{"parallel_block": true, "init_std_qkv": 0.0432, "optimizer": "muon", "warmup_steps": 200, "max_steps": 6165}
Each number is 128 + 32 x the weight over its row's rms, rounded and kept within 0 to 255. Layers, rows and columns count from 0. Numbers have three digits each. The size before them is the row's rms in percent of the matrix's.

# layer 11 MLP down, 256x1024, rms 0.0298, rows 0-99, columns 128-191
104:141151154168187148159149085097134118095141110143104071118103101134106129146136113107132134116152083167102178182146086135124082100183117130135072138064130137144127078117117102124184129114131108
102:130117085113109140114089104137194198154118164112134111138103148119118153133112143146172161103118161145151189120124105124144122132112114139102022149167180139147183133166158115101130129140096131
105:124160141163095104168095119137156129121123140153151138107103123135144127103076117092139107179158159077042165096119186134110135143162142137139070108131131181165154084138137172097146183134196109
093:126116092115100102095038150131160113087110117120090170120165127087184094136068109177162118091104105114082111120127133093132130111147143110070115132123140133152076191188080141118069070118169175
098:133075135122144160159163103163121101109169123110124154101143166113153131053139154205109113118085163140084184165126122175177129124101118140184163147104144111114145127194102135127094172183129192
100:164144188121124124182078072146111164148142135094149125125145127139143118152113178111132104129155160136127135200111214086119103119154166118169161085156155120165047106158163136111118156203077141
102:130087095092154104086096085074159187126103129144108107075151157129103139120140150113130131132178085152120109085168199156083111104101142111095122137057154107095120098111176089113122161155103108
103:123079117079207090111115156150121150209127141131115172117143120122153107048152112098125147110148166119115141091120138098143196132089157172118153123050136111159106077113114159108168149116081094
097:096092127075121115106176140098120127076094122130101110134126117136115169150110140116128200126145160107146086133120187081108025149061080130114138069155129095126103074086126153125161117091127110
096:174163127138149153181120176153121097113105153103158106172142146072110095130114136131132131123130155110147164124167137088094102136088128156153061053122109115148126117157157158142156135146113109
101:172131195155013147162123114122122092166109148065151102126122134088103113099191081149130118149126134137124065052095105118180127185085157092121093120117183143083152105136090137153130177159112114
096:130125110085177138145198105101075172103169098116116136120138099118126134134139128109108148123234096167151102114127110164127140149185119168118214134165117197134098108098114138130138160135098144
098:092183154099129153056104159124137128166132081111064111019183095139119096132136135165141116113148136141153096155136112083184148116123092160162112130076157101083155148120071130088114103158154086
094:077066117129074095122102167139111069168099144125200127156100110101116104128120111103071138144110125165152153118149198126076139081107078114081139164118141112063108120142082110146128098127094147
105:117142112117139122143169149116113114118122130102099134116109074134180085079171102098170134140109126149146114124137213176155119188117147088090124169100156089083089164109176116071119178121118140
100:142077129113155208150128114094141117140106133123092084089173142139138083118086147144137144091124098146118177113127150137100061163115098090166110103072153116204089104105084124139181101159107150
103:193080152182155123127154083092145114096126068163165095165135135119137164123086173069128114131165105088142140113035126132179104131093088147115152132100145112180146147147142110138091183126167145
103:144068148148120124108069162134195158145144105217116089061110156151211103135140143096131123120131134169133118182183122104120108121135114194131101197167083135099119190101147138110112116105143117
101:117036167122116157183161173135119107175108121106185165160041117155125080107130155152110104151140094176136165085117128107116159131115113138122091097130136176145153125109124093072101096143107115
100:054150154166144144207114114152076085116110127120130110118116116104119128087187076114118094089178148115136195149103102123157170081141161163123170192103093073145102161166159164097067167189129076
100:193158114107169133157130099114182118094103122159144135143152099132131198080138137099103185127087152190125131126078099085187185120068095175122081153137117154133064089195205111145110169137090158
097:118110113117170131085080065080066135149159138120100130057130129155133144175115200161099144102118126106115190117151080147156099084071127151136176062128092189094090080140113093095138071106144145
103:159159154120166082159082104121124150135103150132139160164114082119122162190138106106104158125145139094096191145121128143136193121120112111166136151138112172162140154123097134094143118105140170
100:129083154147151092134142173136087144138144143140121141153113101122124088145128127163082161150167108115114162160119121123154098161128096138114126203153124131074137126099141141125128177126112114
098:139143153131098180135142113137132068121168124199125143086100144116144078112148136126161108095128151137158087097162082142133157074148126111182131181169143161125163194132187081095091128127155132
099:174126160156101140142132146132148084151107091150125139103143190121167143150166177122121128125101156073156160113098065099185089093097110128165120092087146189120131173133163129078148179085123106
095:083140093084051103079155148142106109156160161112088178139067113097135111128112126111106158149061117124099088114153167166099129109145123143105140089170079132166137151076137074141158218096205108
102:132152168127118083109098116064094126136126144132120102116119142150097095158117207114109055129166133148123097120143124179166136121090087036127173124168109098124143152160130162114121088153157128
101:170114164084169145137107160121105084077123127104165168191130148076106145188106134131169145103145187115188161146142136094177090150154095054136141093133172165128139104181146134109159165090135138
100:125141110183124130101164091105100151118137191138163124151147109095135172170127138081135089185170145125138136110130080194089116133120111188179125092118129148111164113119173113141121142141157131
100:073108214143090097128116127113086128173166150134129169138144114174119122145118118079133101052098078126184090093114058182158131103151105143100145149155150112151125088156110144128076067135178206
094:101118122134136122113132158096141106117120169135138083141081168125143089139121141134193145155108145098098141152156116120149180150065089059152122134127118122156112133176128124143139095104096194
103:160153103121134194158176113191166124127157139181191128119148169082112150131123191117116126107103143139098141128117153158121129090113130068164125177143159078148202130069127126156081167174145149
099:079142186110089140185094052112153088185083148131125074107168152133151109154082130161099193124175123127088150090154101101143155097071092172113091055131115159130143136138176089091119171143137124
106:082083168127120135139151068126172102124115097129162099055148180122128145121175161119121068151084201158120105147096142144111145106169195173079090111113103153090078185109129111111087107153112135
096:128135145098221120066187092119131089153122124067134142086067146162083084105054125130105110114096137142154098086153192153081095163134103132138168125158168123121100135170121060129050153128100152
100:146161126101145158140128100117115106150102150161147105127101121125151140153111115130141074188101219149142133168127169165109129172129099138148127103120147089137148091108157169067067151177186146
100:122107097109136180135134160125172133099138101116155127145136108167199136138103126084173103082168139094174070102131172141104157089096107119172083124128173165162091068136117087155179148079143164
099:121141173176186139177131160114129162144202156056076125079193124190150132108120138128157135144135105068112136194112097113126193124087145140136077141167127150128107150136167179125129104108147164
101:137120182146122140123111189102122104163124127165160126043120160104108164151196106099110159082101150104141140175141111096065057062160136142137110162093105105086189153171093130152189111163143113
098:143134136144130170134086118161091146085110176119131159130153087119080127132168106106090175095125119109123121117126120107123166097140133115160136073124097072118110139123133133152137141115146129
099:142074139122120132110062122147153121174146161125181066207091093098162163183108089140158150141061131103136092143070118134132107135155148113099183110107131118099076172087084170137090079130115140
101:086091097097176144091128121142138145127140135114102178122079093155130146112175138158181117086149117117063164143130127119131156126143125087112166157111118120126084133134119101134120131112101095
099:129118177084110198147130063136159065120178109116120155106162125142085198131162094144114111148174114184166110098142147122137171107107157112180158137118214133151096129105134150127119154154137090
094:102170058150128130108081076172147149154163070157046117162138161159153153059125124169145107124121167077188115145130082087223113096047073152108176161122120080102135094153160161096095056139185121
098:112126069119109066147107120104110133107158147150184126115141133122157087092140148152146145085123144137129164044171127212098163145166087145107170092095114127208080092108125140164147119114109125
098:099179119115129101091146055095097100098159144090115101209139088113112115147088096132129123114139154076133092175086118084105115141093119144165146091131118124132142118153081100101145059138114145
100:112119107156095140168174100103092014117128072088113125135101101102175121114166143160067117159127098113139146115084135130120095114090140158092184142136133131178157117106136110128133110141101118
100:143146099187190220132174115088138117167102117118091056113129077122097134121163149120117110152145085121155127143109068131137099041155132123131132142104086171153129144106099093117172091126143156
103:154143198088143196116107057166123014214122165150135086059094142107156117194117090213149143197129127120159146141160092149096132122138076138116160141122180157152148092121128107149101092118093056
100:117073157133174154121139159158146109181146167181127183109147126131124146158108148094126122124086180159130102157143142130110121179093137094069145169138170115096200118119087157146131074084116112
097:125146100092161155158141211132116159129108180140151119116199091131183084160115139158152126106094115137105169137175146095094148120083162153142102109142084134217147100208136141185126155144164182
096:131118153102154102133113100133166174186097094133107187122129126130147127067116087112124161177142124158119136078134139126114158142108093191098102090162122119112127156168150058131059047156084181
098:123162111144116117085097139130180141123128094129168161071132108137140099116158123174136056133147137089111185138136187140126151119173096194154097100102177111133191143108172119112088142108138108
099:153125075124172117157121115183118137123136085109145105074112161176141081118141162048135056156139156173101103068148100065144183132116134130133143131124107131110162088109172154043094211125092079
100:101135111103141091150163153130153125089127130140128151109128088117091069146157144159190121159167154147062120084110128103162154086190086184154102156174100119174135078164130135126137154112115126
100:077117093108111165092104097117064072182153094122114109144115083145145139121083074125192135113134111102137149145118160112085124172138159151144140132160160116144115111142061158125121178145109162
101:164136111169163124165156106104187127189106096164131192129179135163192136098138087114074120133203163144117078163074168125083069147163136124112113192165144162142100056144084135107101160074124141
103:153159141117093069097104126166108109163216138123132065148071146098061122148087100100102136134141108155208122108094091169146132085162188139167151080093164105104138148092195038079127071176115155
102:115109163095111125121076102093147141043144098141094128127150147153168148149085128083144108197118106102166130112123143143104149074170122135094085074103141087110110175179138107122186171149150077
099:159103097136114144072091104157162159112065103124175129109132217090139190104119125101111114135148128116100126137074131118159164168132058153153132093145107144125098157176121126157133132096165097
099:168145149149156102129222120109106072141098160119096156151119090156139187150124097164131096121133143137115108120075143096120107199097136189155152111136163151093087104148082062121088139129102159
099:168149144091174091110110136091113130149041109197106133166135138194131119162206060138152166184099051140143079155120126133137150133126107141139093109144151138120167149094126200101108135126150106
099:135152159154084136189121096123103155087124154111127061139173158114098029141070178126111147081180134162153154168146146164102138162132148117150106088162215173091165137173168117135144161121085176
100:189083090121152115121123083093060091109149074127071128104109073152179165077076097098105163188124149062096143102131192130085158128129196140137060121114151184115063181130124128134104092175154114
095:122129175154134116109089179113156128136154076119096113131203096147116127114138137147088151100148137096141119119088160083153159176113127176080070088161061119122114172104152083161160134087136142
100:084159129124157166118131210124173122084140052093127108129134156121140138119152158178081102132178073108130146173125077188115149104113159124120161174126180091114129079194124183124173093119102150
095:146124112082122119148125129178146182161209131121108116116162126213144072097119195131056106113145071169163075211146096121174154088111148151082134166193109125132100060152092141142139133173136144
097:120116166087188139135118151122169134056102094100136090094148170122140141172124137141145108126068103090084143139172104139172102125128172139078138125151159121132123149172168121186130127164127092
098:133153112081129124105106187125152101148113175167149140142181139068118143115107101150155097145111146148129134115188041124189155102120071143148176118056160081141153080144171130085130082146149124
101:188127146043185105063122155117193119163143168129181120185132082140074149145116096076112139102113155107123190111185122120147128166126089068137080171097139140094166128123116132110144130125147165
098:085147075106131156150120102158101127131154095154201159135062119204143181105123106209181108050115065142154201164145124152145114113146156128176146117116095090100109092142123130115160099158108090
100:143146163131137148118101086143091108115113132126184124142159183118130201136100114147141155084097152155154101139183176087128104164159137132139163094111162126162130165096142141161140188111109084
098:124138124146143114055173135138101147165149153144114209161130109096115077133093125112077146156133125105101132080124095086128103094176110169126160082150120109154127148138122152139069121096055149
099:115125125115097137089093097082144149122147121118149137158116088093145175157128122155169088139101090120090164106177171074089141160099145197141103125135113075111173112188131104090103137165154092
100:111066159090092159133154111134159184137146139071024105153139151137117152170181083105121070092072102090125112134150143148131122129196141192086125199056085069096140107120109103131140161131104101
103:123199126074091124126107145120164156166159170106129141182153075146170070119089195103131160210094129135074108106123127160157075131115149104147148135123116147152130035089123129131106162092152126
106:057217159131064116146140097104123169070098113156161110147143132182156106150128117139151204122137148195124105128118154129128076139109122159166126117155155118167069132173125103146101139118132113
099:134133153090158074203142134110194120058098158136197125133154119109124180152124085157138082147148177133089120094105143154091144181076068127121123126161092071094160141146076120134191153116111199
104:094162118174125168149127057114125136106062176107143079083174136132153127129156088195119064108081197113180137144143088122132123105175159118170180092124178140123148142084171166111080133051098168
097:130128123126178088092134126179107135096102077144151164148110114102111180124125158200105121096111128104117139170176173145145107120128161117096175145120083166077205169080141159166143173179142118
099:163165130181113120133166168104083139120127112142107128153128137138073133157113140145096118124155115111125179161024054135177062099146164073148155149158161158099137110135189156177123123126113119
100:118165076095145153094152165155095100122090120179112172149155123104147091111167076102110134129119154196146166117131107091191141179135091156097115150220089103094165200149129151137129073122123135
098:115133158132168164165134148062097146151163146121168025095117091120144064096098172150128122126123107192124107138156072052108192194091118087084105172092087148107156107163141118091058153144150175
100:162131074126103079155120127133132134113148156151073143121127108164097146181114188087136181165121105121065128179143157138111131125105143139173094124122150112166102141157167115142152054138150104
096:164128087079125118151092131137128136107181121101171103186130194118096186096156137086102099085135141086188170136161089169125081115167100127140101104142081100158115078128125079111074075180103156
108:140115093174148106158122117095134101062126117149109113093103151066150121161131153157117151115094130129150062139142121131103136164134069083153105113088138103059136144132083124111116090093105127
099:105070112125103152125117120081161100127126109101135121137120098125099149153157112140097174144195104133124057085132132125096097138131137162079138133127168090197130150123162179125150145169083132
097:158138111156136110115174090128156175118095125062120152175166170093095184137072100105162127105078084078165149088113121178111147146128145110114174056170067099159056131158153087094074179127152162
097:123115134187141113083130100061141138156092124135160151159145145138139172073151176139122146100141124102073118102148147139038122125170107059162146153194180140143127103123199146126098065093142155
099:166125159137138159148155090100084111139104083087135138130143157145065140094109130066088061154046126138160136095110184088082169108171147104067131133158108136167103103073092172145079189131106162
101:181170107138100127110193158143096068194177130162107139106116158124132124131112093078121177151130113126065120128088087078144189111150079173074108161098162152146112142187133181124134125149153147
101:072135101085170164147105145099118097164151201104146135126134134136104126130123115111136199154092173122140121157125080105123115172111183105161138117140141129089087140161097128162167134176085054
100:122154100124132135143159146067182174122072139170142153154122121120079140165156117154174142187057139064119203191144141067125197156099146179145183194188089061148160114117141147097138168096112114
100:134146172137090043143125129075130079181132137103151090085101177115151164094150146136163117095135127172132153140172166119142144131099077060085176109139111093078094108179095090085103116139109145
102:120138135157098147053125151080128172115130179089143079155085047091122118078141154109147085093119074076155132104108098110110079092171135065124169140083092117142148157179117096113144078100082168
099:143119186161104117109127103121104009139135091144143080089111130168153118132126142181092117089189155127151055122057143141120146122164172168119139152098137169169147100117115159083100182090165075
098:133121086155130119148104128080153101074140123123112140227129120098112121133147089073153093136084104147118110189136110116084123131076102093162158095131107137152073109117121107125120182113144100
099:109163152112083168186170176162110147106098126198148100139143161152154109133138150144131080139128077194175119107130125143038158165157097145126171096124146099136070131170107112137164132118149132
098:137100126149123080103141112126121164145133201127160149157114145113105121121148163102084149060205127103101186068095095156112120144127105174211118177142110117142174197116138109096151114127124088